Weights of a small GPT-style language model, trained from scratch on English Wikipedia: 5 heads of 64 (1 for keys and values), RMSNorm before each block.
Each number is 500 + 40 x the weight over its row's rms, rounded and kept within 0 to 999. Layers, rows and columns count from 0. Numbers have three digits each. The size before them is the row's rms in percent of the matrix's.

# down: layer 12 MLP down (transposed), 832x320, rms 0.689, rows 198-226, columns 160-319
# gate: layer 12 MLP gate, 832x320, rms 0.185, rows 199-226, columns 160-319
# up: layer 12 MLP up, 832x320, rms 0.18, rows 199-226, columns 160-319
down198 101:566530510478488512491519586474500526496512532524432386501564588524524461549426459508526572489556459453516516576477560579568513472525506350525528515516486498502509466523506506524528467469580477535566460500490475456427459518481584465493489510535460494480445512477407488483526491488601513517468537516543513539494497578500559522507522484498516530568490443567461459504470505501437506537475523485473528524465545471489541484501532409453480545558495521521500469537488534476478461493502477
gate199 107:473423554483474411515510482478507468492450558433459515518530420467486532503425485480563594534552539555495467491521466411532488452546550496530484524521477479589451411561491487407509526505426549542521513513488435465527471453452455531512537479478550533505493461526491445467476596511511501576515530531510428513457487543532505511539526547525513491466507478489539533467512533530519472489509569472514485459483511607433432540539531545425497487509529535515521518462515434558524470540513534
up199 104:457572486513422526594487500578554537527475525556510493483495523509457490551510504498519553511520529481520495410475496464527508487543525471535537478571544469518563517503522535438542459510519431549505472477520601566495567487432494496520512470521476541535488499497435565434497523479448474441504507438510550466426533496491472453497482456535486523578473450513516424437504454431561478502511576552514515449512460502564501461556522532467589487552467460567481470512471454477540447526507478
down199 104:459523509495517492472456446511542597470461530439465480435482481559487443437469429492558515497479465500575503481587489588408537508460587511482555472454535465512484458507507519552530444457499509513494481439447502457472566495521552528511512527461565473506557523495521505504476503462488513435508564470492531496521451528446498504473491563521448540514517558512467490519456550516490509487482501597548503505482492449529431536462526564475532505535464466517571512558531491506454475497521458
gate200 105:610478487487531529432481513470511485476519438531498498446499512538459506506593503528531526452519485533501508544489504440493530537598454535514552461390519429494484445443502553516568513466465506515467490502509519531555467488510499497495470564485477536465513524484479449429512462512512491462524522478454455543476518472489490506573497531505568585521445439503521457493568502574420547437471479540537497569492475507461522464501485489555490422480511453548479528544457515469516448493457458
up200 103:461481460461466518507571515492492468491550561492545494473496513519478527506462468461505498446475523503461422549492456502494507503486562500531508471568452471496480509485493455474490349497590470458470514541478507540520453521536520552497467435436535456504501576515497524477535549579463438525480468479514559481498437510495464444435513488543407455445506477539437605481550481385445510428556508477583488452470519523516552558481503553510612474386556505505539510492486512460527482509503467
down200 105:492519510482523543506510572500507515463560517516444506461491492462415540446590519470418494411504453489475505535548574456473486485496534420534541463523529493481599509496511494440485425460568491478503427455440509503536447406487467548533469486476462489522432483444545490407508476563488502553462499509489496437491517517485473563453557505523483547502541450499553528463501526521550521470472418497509435507505480528480552439526514489464513421459612485519435499457480513497507480460474501
gate201 104:506522439404456502481458515517495498555505468483518538534520519433504575571574505531431508439478475505518538458462457441444525494451458541534501505465497467522550528533501556564515507478506533471464474489434492486485451495469456439465485511554528501591490456464537461516458504454525549499536479461537576535552527541532569441527470597540434469382471448560491497564477490492511465500399449489448497450517429550457518500525505456471461454482477513522534439571503476486501540448478473
up201 100:491553551551453534529500434438544430514457528498507550420505473515545447460504519460509493570501564515473394456468526521498509560537512446492560488488515556489497491470461522511510458505535529446488475502534438463510557509529454478529478500516412525510539459477491449469540567494542456486460493425500439519455574478539450422476563463456517502550559491473494500567521502502486507488574560530523540536501572506586533427528446493433423488502488492510623562469456572480512496446479474
down201 105:545483475606446611520480560511539550537459504542487464449610480541470442543521579526562531499496524496478512546508528492559499430514492548559543472509481536575440534506481501403462519474531475504493611442538537530560499520576447501465548506492417453460520515523554520594560506552465420570520535516452538546477534481479540487511515547505538466504509493522466547509500495536534499524521535546524549528476519497539518580530524506474497537534520435532455585498516502560438536439481444
gate202 102:457529573478468490532617521461472600465522406509506469482523476446483471473556541531583510522483510528514526483469506536520481486518536492467478471459557484459534474522502509563498450522467455461481531513466454440448466498395472535519484521526507454554548504477473519485526583528539528603469497491555561436545535532484506526536454495557525460535556534494596472514544545467570443466503496500555481564467544493451541542474544445537576557470528530531471449529502504444481496516486506
up202 102:519523483467577462490514512481470477514549569466470507534420538432504485514485495460495489458493503496520420511426468516569464508476463553465433419515540441514502540513511578552488490493517548557496537469486558415513452496542497557508538572574508457533483477551450451494551486495521554577504495553460516501593489518519513445591510494525527520526527470513548497562505494531466449455429465525485505502428457480488442542488498469552453495460516537501477473516475459541424505522514523
down202 102:510472449480522583517456464519545425593488469570519487567492469482488505454387420479497461421482463527471471534466475488514510496495428463502540478549511438487403419521490494425524539452521492459507553510544513571481523477528607458513541531480482547514513491490442454523563522497577527478476486467472503514464500504452515533493438519401461539457448450482446492487502492501440515469549539486560497507526543503472471501506402552564463433505607485458478486450500490451495456475516458
gate203 096:564485449420463424476549526542514598510494535497483544464521486508461531434519465483526475535493520566435519525543524535461554481493482478466498542501525519483437504514612533423498488545520486512556471450502491518527446464469476537517498458494498490517542538504491474521598408438497473468496539415540426507491511552529507439462488555437528485403482489491522531476458500543517537554541527477492516487484473524509486548491495581503528511493478490443543580417513521474499446430527518
up203 095:562485512533493542458474557480453553474498544487530428526500534456538461520464534545553518544463520501542500486482471457479457465545485464464469529548466580527526473470536535498460472468506468461549527532513475475475443583479541472526468528485471509521482482471417558480480531405519507483468465556570559490470488503486489570463474508433483487429489457474401499469347421526497477533463461518534554506474487484469468479532559449456452508514528478479467491460461513505459415468491433
down203 096:520562482486430475508561544445486497557501553524529417492456494515457531575429561454518516551478409547554475515490536491510548499512460467561442516481519529553498470464555562513485526564541468423563489525546512471533461529454524518502537492520527497513464501454512455482486519551504535467548396492514541469452502557531487491406416528486438483528457461495530476494464535569498506452469485494560488508503470472474504558510524422489464458414506519460445525544460477512473510531520510
gate204 105:470550508470452522557574499519463506469450477574430540518514458474441520488523432454521528518490498554548500516482518506485524442580570456501539441508514487500456526505509505518525470453521507472512484504460495526511417542530400495527513523520491479528548484562536493548475502568463564515562505487552479452479484476498486494486508449482519455496507414418547499546512523485520449518541493459466551494519472504514531482451516449492474563459573575577490556537459494454503531552567481
up204 101:484504489488477478496551547515473522500561506509460515472432440470502492501500533539452476410546544543513534523555481512546462521492498506460557422462566403500434539495509586515446503505496535474519480538504548495553527479521515464510522370584530518521551502492511508514512561481452544484554545478528512488532504433415470463473578518381425515492537444547511546486530474479514511564571464523552475465483474556470519461478538480489526413487595437509484510545597515523541568522533537
down204 102:519508564546456529504589563532483495492405563485511472489511474498516560497573538538527474475489476550503402480477484469475539551496529497492513512501499463523575526520518555519380484554440529509494490479506607443447529457487477482523518463501452480548549556475542465575491446467524549534474606475519519516507529449547491490484507540553504505639512506557457539513513509488475514517493453477480539513516524454556446493472523443524456503513537454534496530379495568561562394481485457
gate205 102:440468429519467519586511440434525464506547522513464476546553483556490417395473548500489507458484471551494494406458507526466535502454492422517535470467562559503440553493501480522500529426527484446468505471503494580483468494534559452475463472501564455469502435526503479450502451450488377474446559537535472548488536529563492462500512492466482527480526480563487492492504492462502542565468492482464442492586536575511530490563468560518466521534563513485510489503469475496592521476580513
up205 103:477546460544489468497523498473440489504465459562518444519525467485492489493464443500468450522535552453505483561488544467497475473516484543501519509505509522564489525564496541477516484570457502462507545482437451556504428495519495528568449464542527495414494533503555552523463432470488463413472475482476509548490491457588502515560501512469476592421477511561495558474487481429514497475426482447491568431516442468529460491542488577539510551495448484523516498522478557534516462474513401
down205 105:463474438477554499532535505518520522507416461534488538567513466560472507509462592502449437558453581483514521531468454520480559468575456502435544470472537524576531597445445544518528560541544472442364475421460483516456493484453520554549445572489516400423528486506497482510503425487472486485475509509467495509535568449515503564541511465403511507540543481514471529442542540490497502464379546506497529484485427517516552428488493548506433486466499469470548523499435513443487513505479523
gate206 081:476504520477484518581481525538482529556569583551502493450456510486482555495496549526529576549515475501540504447460559553466497538502457462478494542523452502549559474502547440528458532502474464480498512466468420505456455521454548490383541557494456442466514467528482480569527466546456446519484532503483492534500450495541463488512504512531510524514553503493551477554471499480535519525532486523526552480512567432535589558494483464387475591483454481467504488484484556529512451510447434
up206 090:530429521526481507449498476644464489511541536535533413536458495504497463493534564388428510500488444520496498456486434487547489510482475549477486484488491463552487469448487493521466460550520573507469597516497482470500470510468545490468528503464534469487484511477491470461524513494573517514472510472530516522510403523474522471503534486523537486461503514533490474506488538552531503597509470578608527521476509447494504472554546493544521531519459465450532486436491523449501525426424420
down206 076:439544457578554478544522563458460569570458532426528471537517437454479461494453417553513453458461507472425505435399532556490538529488496402465498483501482443406509577489539484574553557490490501415484423449444502503530469449476451455552453520518521568529492472530505528539537485473443458539500476543465542548517522498503468476477546483497539546520499475453467526517497562492479546522522456474487517492436518508489437494547512548453515523490518536415403427524516458484486439475501498
gate207 097:469418444506459450467516514481550516513548467531501482472542510548461489481444561474503478510490451529462537513513531504533517552453583520487575580462543554471514479565499538545429509521433564354470501540451529478449507446463537514528502442449501486493508490478534456520529555521576422462471453465479428539512496570461508508520488587458498493448471534534527379462476526434512545486524467457460475457440508489511511532536540553445491496553407429462433521492583499422449504482471529
up207 104:481521495502537511445578521485469521518462482429478529488410431509572465529555522455585501558427440498476431472533486483480544464478511516463542499584516579521512485502525533579453492566493515495491533562489502543523501566529509530426557471492510472490488517419581550519509463484437466479537508611499535513572533478477549509459557559517450534500594517481534490500480501560507474500473487549506471464515513502488469421466489503551551486548474492470513487542487462544547452496485514
down207 103:454489480476496554446530501482533538479524479506536489441561444493562493522565476550529466491478531484455454464505468499516544510507490491482484523576546617566478498450513476430466517527572500507411539481473501514524489527462504435473549514507516556514508502502469508494544491515481482549499515531480490523502574484532557496463466507535488571444537495482545466413466521532513548509471568539554467544496492469436493539535412450508507458518499516499556484602559489586550496441431530
gate208 093:445445559470531517512478491460438565452479523520496504478531536493505484419520456555517546485542494427465520526391577528553454492515563564491432457509495520518492510569479498471473499559481434517446495505474495465506528504479506489523499460466386551522478512640518594500498499444507437587544486463469536471445423530430490471512521558523543530497443475487422516489525489504581551558448453492491464492531540510482511564467511489627485493499527478468427526522495448512461570488510592
up208 098:506515579500502430524502501485441533538555484586537541503506517497517454524510486500442450497517541505545529595454537482534468478481498503465547472589516517497575502458540492449510517571512497496523528484503567507540499427516526557497502586475463591520546562502515549556528506484462470538526480476427501482467439594474455474488458479507451484474467511521504470522529504555469497481501506575521552524420546514522496479533507464481495515500551481479511511533451466449447489542521498
down208 099:447476504501501513510556491493472502476551448512574546498531551552511425499488526583464509438451524473455497493496524484472468553520569479510490437520454426582457480490531464458497478526464536479560474501555529591518446517584487365509496435448513509515464534466488492571491467569530478588517484496476536481490475520490446518440512474473441444489597524475549487577583524534467544515530540471547535535484540475546564425408440502521465521495521518535522491542547577506486440577527517
gate209 097:436543557487495496493463484464494554468497434463464488489555440563456462462491520545510559461566430497438477481581491515562488523527576389520473535492498534543543544478506519491528495540479513469523426550519521542543535494501474486495545388516493548526445565549510520478486480472488591400519482438476533508494502524498523511515472536472457471514554446524496504440574472475475422486564521424461463427437530426496515446479532482545538496571551551426504530481523475421463513500443559
up209 101:588476393441532470448492506488441481463474485435474560509453540472492471484550522497518501501507474514463511511491571426530486490557414578508531425499512510477483586502451462513465520439532551535505538484492536483527472512448582467455558478515511498568481486467542513433455494554468555467530491494415489501478483516516556511464523556504516503507468433499514503501476480496540543526553558514494470551512482512547459493492454528463493511544484526549382550486417459528496469446572474
down209 104:409504515583523487568511539553487446451467529567474499499564515551495468472544443523565547476561477512560510505513506490467537457502463483505548525512524390500476464465490479496531494560482504445470523394478477465531554490536567463508433539525537570519518534494551469521493415507521495508548485455549491445459462619556532490524529468524524473480510502528505567517483490611541504499638478503503455533535583529411524506519506535482488465471546451472525461556525475505524468492517521
gate210 103:501527515546474437510489527502416529462513443481490500518553497479441544430537432530507523516509522515504498451447458564453603500509549495512480489452415527536465546499483474483506492511520548508468531520490539471486461543497535535487492523457422536492397473558518575456488564477497471598582605500532499477527479519551539512523502443564544509511492449523519547558493495502468440486526508439478519418513471477525576533521549522472585451530434539527564480531454413550544521497479485
up210 104:485478474531508480500447472535610418469522521570416522461546471517554537429443486497456481497475514512476536513529404505433445462452547462546537481478519516503500483591474482536462498425578496535502480492464472500496512511452514507501472479475595499481472526489431515482489498466616579522512432522501502492475455517497486480532525489532452478462470563508506581536445544522466538508542496564543561492562430500493586551504527439482516499527518540509504476541575445488528506539504459
down210 106:497469476536505496530458490491483530492510485544416490540470484493465469438490474414481560548438427473470485454480517458510511486508520549508498511518531483530498567506489500528537482472511514449492452449490515477534544473489482537555532518513560508562462452483522469483447483503587487498464509451520512566453481522511539517563514552515502547502448501470471504504463528533439442466542512552571583430496491508549573486506498456554552518404486440553509591506510501499494466535423573
gate211 105:434505529526466564428450498496545488473474483565508461453475541458523559461492497458557514548494529428430520514547472493517522547450569503485530552504509462525519488421515572476514544578477468508623481473497425528519453511540407469539558475539523496440444487521497516518524522564479499474560553518511547497554407535476483522444511446447564489498512466553458547459547552454446451514516452456511560485504456511536559428428513501505506519454492486490515511531541506496505556520547584
up211 101:429476442538527524482455472449495525474462522544429509610473482442508460500465461495540485443489462549506447525519489537550482537479596521489462465609494521539517539523486492509546539503434517453522513598446508450532498482475539492511515396518505485545522516496545488391454548482592479517563488518491473514520559553458452513580500503523513499579411556532473486535463452531535523561501546536473512388490479474522525500461436510504422484515509478459497540517541477586475404501468413
down211 104:467486535543512530487478482508475424466505450480519431582456457516482506559479539507543472425485494467523505543511583500512493488439606519486481485540521484508506498476538498570477513531462467454472582513547466517458421589464507563517449474489513506562499516493516514499510420470542462551532540543438534488538434556439497604496492518477469579452445513502569481563505483421524444540456510485531529422555488516528498525581543536481459443514549521528488505510526531484451535548407439
gate212 110:483495526473453480462484484559492553488499488543454516531587506489506474510512539486535506489543527455500443462489457438497431505535515433520502444420524502593508467521464536499442488436437528528518465634489468524514536496517500462498504444442539542522471499412557424487569483485514439447537519507533494455495514447475535418429532541444471537447469488544547458569525507549482509528508536519530439557499543546510592527558441531472552497500458490526532534495461549546499527447477536
up212 102:482470510476551492535503533579434475442537478449460485460414553474520476547494523493497499473486521535478575525532535452412480573542477529428498590489509577474534477555510531479516473552547529547575547527550421528442515426493492499468503567516452493529443486494503472442463527558418450462444490538446484474536527481473567545555543528485598511469485517484542568497507532494498462514538505463480571524449504590488540504483517527551504530425522489537560525451508557461499536461503470
down212 103:514512494513463528520515528533485392477446456499479545474456530566520529487474481475423478519443456350470434443452531534457432489503573502560525487561502579483479451500527489510472566538488517478508475441471518501568470481501547486446503567505571509493501503428475473491495566535478494578466502531492495461508461526461484534500506490527504453512528535470507465486486537539506469507447462496526571561509527532494443445514408478500482504491525527492473448500446489581462490513480467
gate213 105:452541440497514513472507505500484491467468502473514556495568456530492498478422466539519494494499542495518526506579573496468570486504497530563526563475572505483467460520521529473549499558508554444524514544552562437502549506508506505541491507478494499487503518519503533441597498526488521438541486380459485541487522558477465525462431512524397546508547514434505495544477495500529462493482501512542427473492435533582464447481529457478485523626385486492486462469427545447540451473535578
up213 099:502448435473501484504534537535439500479475525508561503475476513490482444551541510429385478431474495501552474481545549493489519542418474464535446501527443549444523507469493489552579512552521467576486502469432461576444549546524532486514534508520472567556465436499459502537514506436430519445441494467488560489492463478517541543464525494564514474534423500572459501488519501538401549480567431507476431459507462488463493537463516552477385481473516554482491536511512532511494494504450427
down213 099:562501516516509462467448518484461450418542475510467494527528508506509460533463447515484506523554537507494476510370436498521538514517483581467544468434451505437541384505545513492429427530476511517435446508481480445505555531471577569526448450475507511544496502564415509495565529472486488527538480549553539491497517545525580474477460520535469490488574464487458530557530502464552456428574530515506516454499467441554525528516580571540527476557547489537529551530501523496520465525458518
gate214 099:570521530548497453562471450471499474483541464479497479499476533481504443582518529503463480488492506464570523529517504530400515477499539494480568527514502452524499494588440509569583560515536427446450466441570564531477557526537525445452472547548503540405453532482458454492442506530557504484538471519445451449510479475535458466527484503478524453528415546459491544576445497557566503539544533561480424509513486502457494481503486533474521443456473553492537566495526495527603446531521508
up214 095:470496464533462513519520459475551431522486489477474481513492478424506440526457473477519478566516490517425548523542459473525547568578525435552414571478460489483533450544479477484496471487533483529421477495521477422499528485479542466494515526510434578417546432447491477569535464496484534522448509536564498410529500532508499496460480489529487475547466564489445503517457560504461519475508503544416466526411462555472526516581542503499450526479502474446456552546593446542522438474503592
down214 100:509568506486458477462567442499507483490496490487546404500521585530528510564525543443543433507513485598582480547486507474491397497472561556512558575502526423539492473519455422487546509519509513440525507463596480561530506560494549503528521508520591483439448492535514471466574462504452511456497410529475563471498507481537493456500482502457519478455521519447521610481523495571487535546521520464514444424525489530459527517532447535509565414480473548470579510504490516454527568501541545
gate215 098:516464506521482514532559468495468476549541477492513432478497531512560521513510531495491521540519488461462570480411579486472501488486507453515553459543470476481468415417546516491516446442464431428477509546445544544513470516457515494565491475505538461494558500578478467545535489484566460544501508448544459460453490545518573493513489524497488504523519479552444543480468536479507471461501511373475479509464560529488460531469479511484500519534468527487478518457597488476443528535447552
up215 103:470484487540415449478488489458513498454509548483483519431504485497424457562526499483549492482459490472546526473450456547445503495506484504487558493446502497526451608461495517511482501592469488542494509510476480495496455534559438464534528470488459609447505517565483483476529488514541566557541520488495474453586502421456440539507488465446538539477569524510573463514495459486448451506501479547490523556473592396495552507486556511477484597503504531565475479499456595497505467472506547
down215 099:445486560514521533448462465486443525477539513411505525509455538485515488458499441512585532513472471516547482535469537524536455507512532445495518529421506518456514520539519486457533557450527448474464484578511540488560488531528495440474561543518496495499352480546515508532534511532450552521525518490478481542516481429515493486490500474496514552463501496470524433476491435526490559539497525496485517569528418481512529439478496539553483576581486525509437538546442561524418540569546550
gate216 098:480528516523528481471469520507474541469476481509479458467498509466530503467498508564457483560531475491563429520498482557522544519474495543467497555507435508520462557413454525487450520475536562519532525457518496497495482518510407470536485513580470511576455529528511590457487504559514546607462483544478494481476532472478521420537497486455469502510516475507512533497521478468436483524550464535448442541491452484471530533548461521435456484448513492517493562508553549469463512492483433
up216 094:439449508572526529451555499452507454434447495525514550527459517458536472511498468526407539550528484438512520493489459451495393473486440464465572524509464514542474450559421455595538517525494486504597483537520502500470417525488598500496514468447602466458562472455461543486462516527550499532543526553447447479546517519475538473525499478517459472528552423502442500395517575521485496489548509535459504509515556560453433513453495518471468515504460501509407465463533555558506433500483495
down216 102:517557420458546483549508564505525398465487458451536524523470512497496514440498515537535528436507545557539487437497531401509456455464459519508515452547468408505494467506568532478505566487456538424458481491495536525537573559435480485487497530509507542497452545493575427639540466437525490416499518495482498423523495559478505427548561574529466493507473501507535398497515541483504544508391545541583539445483509483534539477506469510491478538529419518518571507550564517457503466470544520
gate217 102:489549466502470481424515459552500503525485541527518528418554436559496578599470480478444513572517478532532511480490487461466566474442474425416519489563532470475513477482494418503522520551504568494529468541451519501461468458423530496462505505494494489512492538422430369486470468464517496501466513508438522523509521534565513498439477508491459512541512503435478523449512419532466510493543544505577530469453464602496501425489489450623520462513516602509482525526551541438590487540545543
up217 094:532548534468516575514478490517474440498497510480487508455482511504511475623453463448480518505481525428510553495485470484495523484460477410558504547514491479497485504428494450428502543530523499589501401520489519449408501486514506505460544471472456527478456537497446567467412575488486494495478560448488532541500482574564579487512458549512541522526507530383566479524546386506486519545502477506536480478447541463555549482462490476486511516572640495469524504483492509454530435520518475
down217 100:495476541480465532433451515480460578511533516506461506506436529440460525507466473566488474525486513470459511523559482495502455474481485552492509491546481526511493570491522528577479437546502457417540516486482492503612486458470464502521547512488477549529438472456546446527544529531448550388513570508557503523442514428503514490547561523513589500467470479524534429475535563476568473430479576484469537532548467533518444574506513464543484520467469481500429544490504512494447494553465417
gate218 104:458482513493565508479430449511539475443489443449475486476484508550496511491497545455585491526542523454466484447480507531511462493523496510439427524470446484489565575531457508488501472515499523452483459437522450486468435493468518508537505570458472483524511469516496583515445523541465552470540470505530539490519533535516516466573470412532553544422496554512485526474529541477535504542413457431495571526513579488473620448529479513477489474522480474518522589527575474427502461568547489
up218 102:488524483506523498560520531484490467571521478464498397494551471517484490486525452477453487505537514524508462487521470464477571545465559548548526503406515494389536446524468486544447469479459518585511478494531520520456522455524513551486544517501480434515440472510494522504497541541462471454543446477447476498542504573497463418503489482497484569513432545481426474578417504442486551499551463506518534492476521492529538447601592461462552502512533502481548453523505531447460527462460544
down218 102:469532535514470487527469543458569521531544520449502532465439435512480412536540447480527562442454523550542495460437519487478459500447520512405535509513493440490458452616490482603426460498469429522500411513533471491490564457532433558534483577492485533483493524587521493541573485408487544487545502491526558497538463490531525403493487432542491448487502537462434424516475502480503491427544592519529531491501497438535518550529497488559526499471509500538574489538495464522522507515530496
gate219 099:441491497449505461452524553486541465503484492494545468536542494460523538421400479494580486433543470465473440482537417486457473531524508509459502465508433520507560494458591491554394457537490580476533508481511468468503469404452514547430457410502515542515460550490557443480492479550497517510445498495479413410562448484493536530535498500515484501474549513538528473503520430566436534551468450537489514519547413526478531521551481533496518476497464581485570469510541450499570475434424573
up219 103:456571544442504472485533512597552495450449504538565514487564512539467532507511430503545525554486492455488482526415440446523527503503513487466521462506471508521532505439513520465485483412464526564517538577418438588450478469484507507513467480408550559550530541498476457507460498525441523517544485550411518470462557568497535474477556416492521497495582485526558493558504493454474514475537502487490554508519447502491470476469528517508517540451551468498463493579533479525437429514568502
down219 099:551438425521485482464523504482496559491463496554581506477499525384538496493500520483481498514526485452473525496428463492531518499480496526434512551550527559429516544521440612427501428509462458544489485530494574550489548442608469487533456541481487461538510474449500501540429507487503579447511527507384478426502501534522544539489466531522558400463454446509543439546505444496505464439541522536461477530521515520468491457588458545518505555551537593497566538547479433486513465504469505
gate220 123:540571510500506438481494484562518439545522461475523462502460518499509520449513507469524473539550559468529514538491533442525459508544496553416607461549536574462529476517491496495488481537466505551453504499489400417506519552486526585523549533486551475595506474492477496453576543504435504532505475498499532517436513528470494554524474473467541510456462543479516507446562474527495515510478498516552560514469524446522555418482515475564534488536573492505513469555441491508599504563541552
up220 108:495551539479519484487499522537548535470533440477499465516513423518548483490485465463428509503542525502497478522590512552547572512534477497497469481547549511434459477476493517515508539466464460547463474490453522428527508532514446585470587475500567448512472483444483529454560551551503451474530499541491526541539472424477521500541597549520553425466440466504477560543538516544458514509447503532545555516561474499439476513603515522509579495499502552492514502557474456575508517559471474
down220 103:510539529509420470498511525480460470496507492495565508530465546493517503497503564459533497445514502515537601528500511435539553485513574468483455496508455502450489482491506579496504503521496560459442540513612476559426501531502399455492487566508464475566449505537503477531512471484511464427437468434544460513480520537473474559537467511544454511446474559498513563519515505468453469509494461455459553534436533483554460515497436582538467556513548553493526457463497502462459516541527446
gate221 099:494462502557417463537423559491475485448531502469494478546464499541558469519507446492547493474491464550492520537492442461599556546562495564549445464503479502577550488460528487470486549520501575488523509518497501482525447517497493508496479512492485479540452450554506479475568524568540502496530556501556410436471511456501452452503478516532550478499538550506479537464473511466513549490523515467510437482472522553462454486531456506526503496494576463421486486514509417532524463429423551
up221 100:495489473499485490498499497456494429447550548449522437524426557559515452506499515521552450509465522459484538461477535433515491518508553533481526491502604497491467522561473447464525535540520555511538505467472482462555430530485484491454474532531467457465480449495503551463487455517442597514485522451455470523514584561550533548516470466481470455487477496506466542500399559524555554471488524403524485460536471526519459511494497414496485465505526556555475499547531472491482456512516489
down221 102:535496503504477395444463477501491467451515510420492554522493509467541514519568546518559491466481455459551514586440483506489505518452500548489526555447465473452462496511482495509480525512548567533511439542560510455516486541494551559437561490511552459455456463521489565441568523536496450477478536460516493541565510486516480514496464473488515460480566517530422488545546553554498522460420545464444573510540464478525539504435554447464474494484556527443398487541552482549484443468483518
gate222 099:593565462489485524492489460555506539512533460530492482462452480506525439494490575563539472484497524529564439505459539509496459503387546481459505525446452445529504463558443507475531482501519517593515475588556510566453487530498468477534515539557475462481481448503559588461497517501456441483514460508531570470486488547530522502419526481508537535473502459564520544376564442495469503507511496469529472547481454496513544494406560424487518478488433497455547516519492479467492525463492508
up222 098:501487507509534532508485433540446522504496458569543460535558489526512483559481487458489571543498508467498479496572524434520526569526420481453491516554475465484473521475454611533493500504517501490534488500515519501452473416490500459545525544427533496523443449441539466491572466473452526563547485534508499507487554431501564514431478406442422530536520507604497465544441510517466475505523454495415550434516512551525500469540521518482498542483489507523514555456454482497491460531522543
down222 098:526575579503534492497479482537529512421576543473476523494486482519513555540414533501475451501443507549442510521453584514483555473567517516460516516601412437467482495438427589463479434545480480502536501503506499477451517511504480478501521450514526506392415430457511456447513563501450506478518489526478475506399427530518514492486495505505425471490510512573474474491541478505597566500464505448482534537473465481519521475540465508528441484546510485433546518485492475494554503484538443
gate223 107:450510553555491513562420517535558493505532493469534465471447512494542449479498453516488521535586516556531477448482460499507548491518445479517484542472501399491504452487510597483461586441531522483561487500519472459510511462491547486473507544535536449578491512506473490500571547534484393499458470518503443504560422476581480496568461510472558502543497486463480459516564522482452452399510469455462442521520518408442481473522521493473470462449457464473421489411518574479516540487439499
up223 098:493528529422504505432435559493546477457351475496419493469442473542465464516497514527523440498488500588525543538450467474512457501494503539506477527582538514458549516525576411518527486492519501514512482536497493520499501531446513519481552509510497469562432468453524498426482548478483467495493438570497490479513551466532478489498548478550542487409470526544532469540449467452496537523478513505532487502512527513514467565589490593546526575530506496456578514527469512425479526519468472
down223 100:488579520568521488422481536530451552512570447531440447502507517565586488502483582446542477470507540484458526428491441550532481503512442452412549532529464494457484458481538436450526537499492536479459453472518477558540470412545419550445513440526558522472527494490532520476542544509567387528455482514438573456490432508517459476478560454525522503513478563468509474448547482491492519503483480495552584476522492516474436519480487575546480543475480451506554407463452427460443445554540485
gate224 105:592466553450508496486516496463543418436436497488515491478519464472554539470451484483481470504573498516428541557442500493518481559530553446511482501579472532512521574561541520506486518546470551503510552534449547548524524461499492617542504500472511543564490514511509511378475523448517502502503469514526435534526474447551513432544489515534435466496495516475512424452461440487485510505541486522449473530494482499455540545455509461466495459519447547467449455505500565544513522528479504
up224 100:482532556537443470546521473513476457490500521539483430445473461487520488492553509479477499525489509528504563439399455514565498428505512528506512562463491477488514483510457554462473488498563424491458524463485492472454500529460547536457494418474424562489562473500526492486507474473576530488530564507481491505486492486462516532409508454508428562479503519471597504529515534481425479473503424538452565532499510506514498395506507441441506555558530488471456415496519495468519587569479533
down224 100:493574520499449542515457505428441433481481493506476503538472570424481487497502572460435512440504515467523494520537492418500487555478551452578497570538513446566551543442450536481532484539477521466523467499579524458491499535531483488527513519510547488497536547495481481515515467473507486470507419440416505498574468515453476553517470525459496518461379529427497561573421493489488476578518509552426561512515440582469462541517455546449500548444518458458480503501459500523493473480467510
gate225 117:407455466492469495488562530559513490529501453547487511509406445466483427446500405447461529485530546490556495500518479481455481511518527551482486529527446492471499544544507502489484496511458522508523590429513489574470546493515463459506507444486548538436529596558530528479514504550542594529459466537447547439484495509504489501484419502525604547501449495475489488514500564481490504530476562529507435502491555539541551482529514409508474434534522451526448471511397457523530414552522562
up225 104:526452533548553454480485531585498590479477428475540493488536444427479475452458486541391455536492498511538469515466510478469499526470540578474430501486542503483524509498504514482506488579575428448478575515541509460480450535522491442581547583486480570465426504486484495557509513565459487534563497484435401560498493440586484514471486515518524458576509503463465498530467496549421509471486489524472568526540536447464524487478473479525544580509479458519467464512455498476524509459491510
down225 097:455466408493471444510554491560522486479546489533398461466502413523509416481485492460492433503579536471474456581488411477521465471507535526488404555524491558477512498464530524585569496517466545570499510480525465548490499536534411539519563426463503490502441492461479484512490451507417568481438545537501504513475537494539514556477495562540563491502538552472419511475458503495471447511567500517512490436547569504493509495481497480531442510470536524535497534514484477445480478487456485
gate226 093:446501479512496489505539472543536535435540403526487507414501472540566452507454524472498472520497493517549492552525459502469492528585553511457463492522520604451527506477510457521416495522529498555512471484520474455505483558505489535503522496463504461460519517411570569511562438538527548563474468598521474491518494529435472471545477463529526505542540543463509546511538554483453443523433453513491447544496493499487528564503484463570540508539535462521560472505497458519483438544472513
up226 096:508493565496471529541430525499508520497466539477519550528566533482524498486508524415507523464458529502487458492508452524579414497524450521516502447491568481515542483478568541478533462482533487501517459546502552501551493576480580501461487527477570524501502535517444438542454517575536507475517505472540425470464545437500548509526523509422520427501506565437526516470493404495475503494501468542540571506456509502460397433492464525472500479616539442489485548485534498578460481483469462
down226 100:547496507514534576486433522561450470489516506513473439522430511461545534487475527460508451555481509476526438490523453492529577579541530453502516537465540489485536444496482514455539568472492512505466512436515484460522511517471460462435532501514456510538513501521511543449530526435482484448586488464601487493518535493479490512522470542474545549519510496585439489470469475514543528471556466519474494458518454504486555545457501486520469502575402562475503481539513527489526477474467530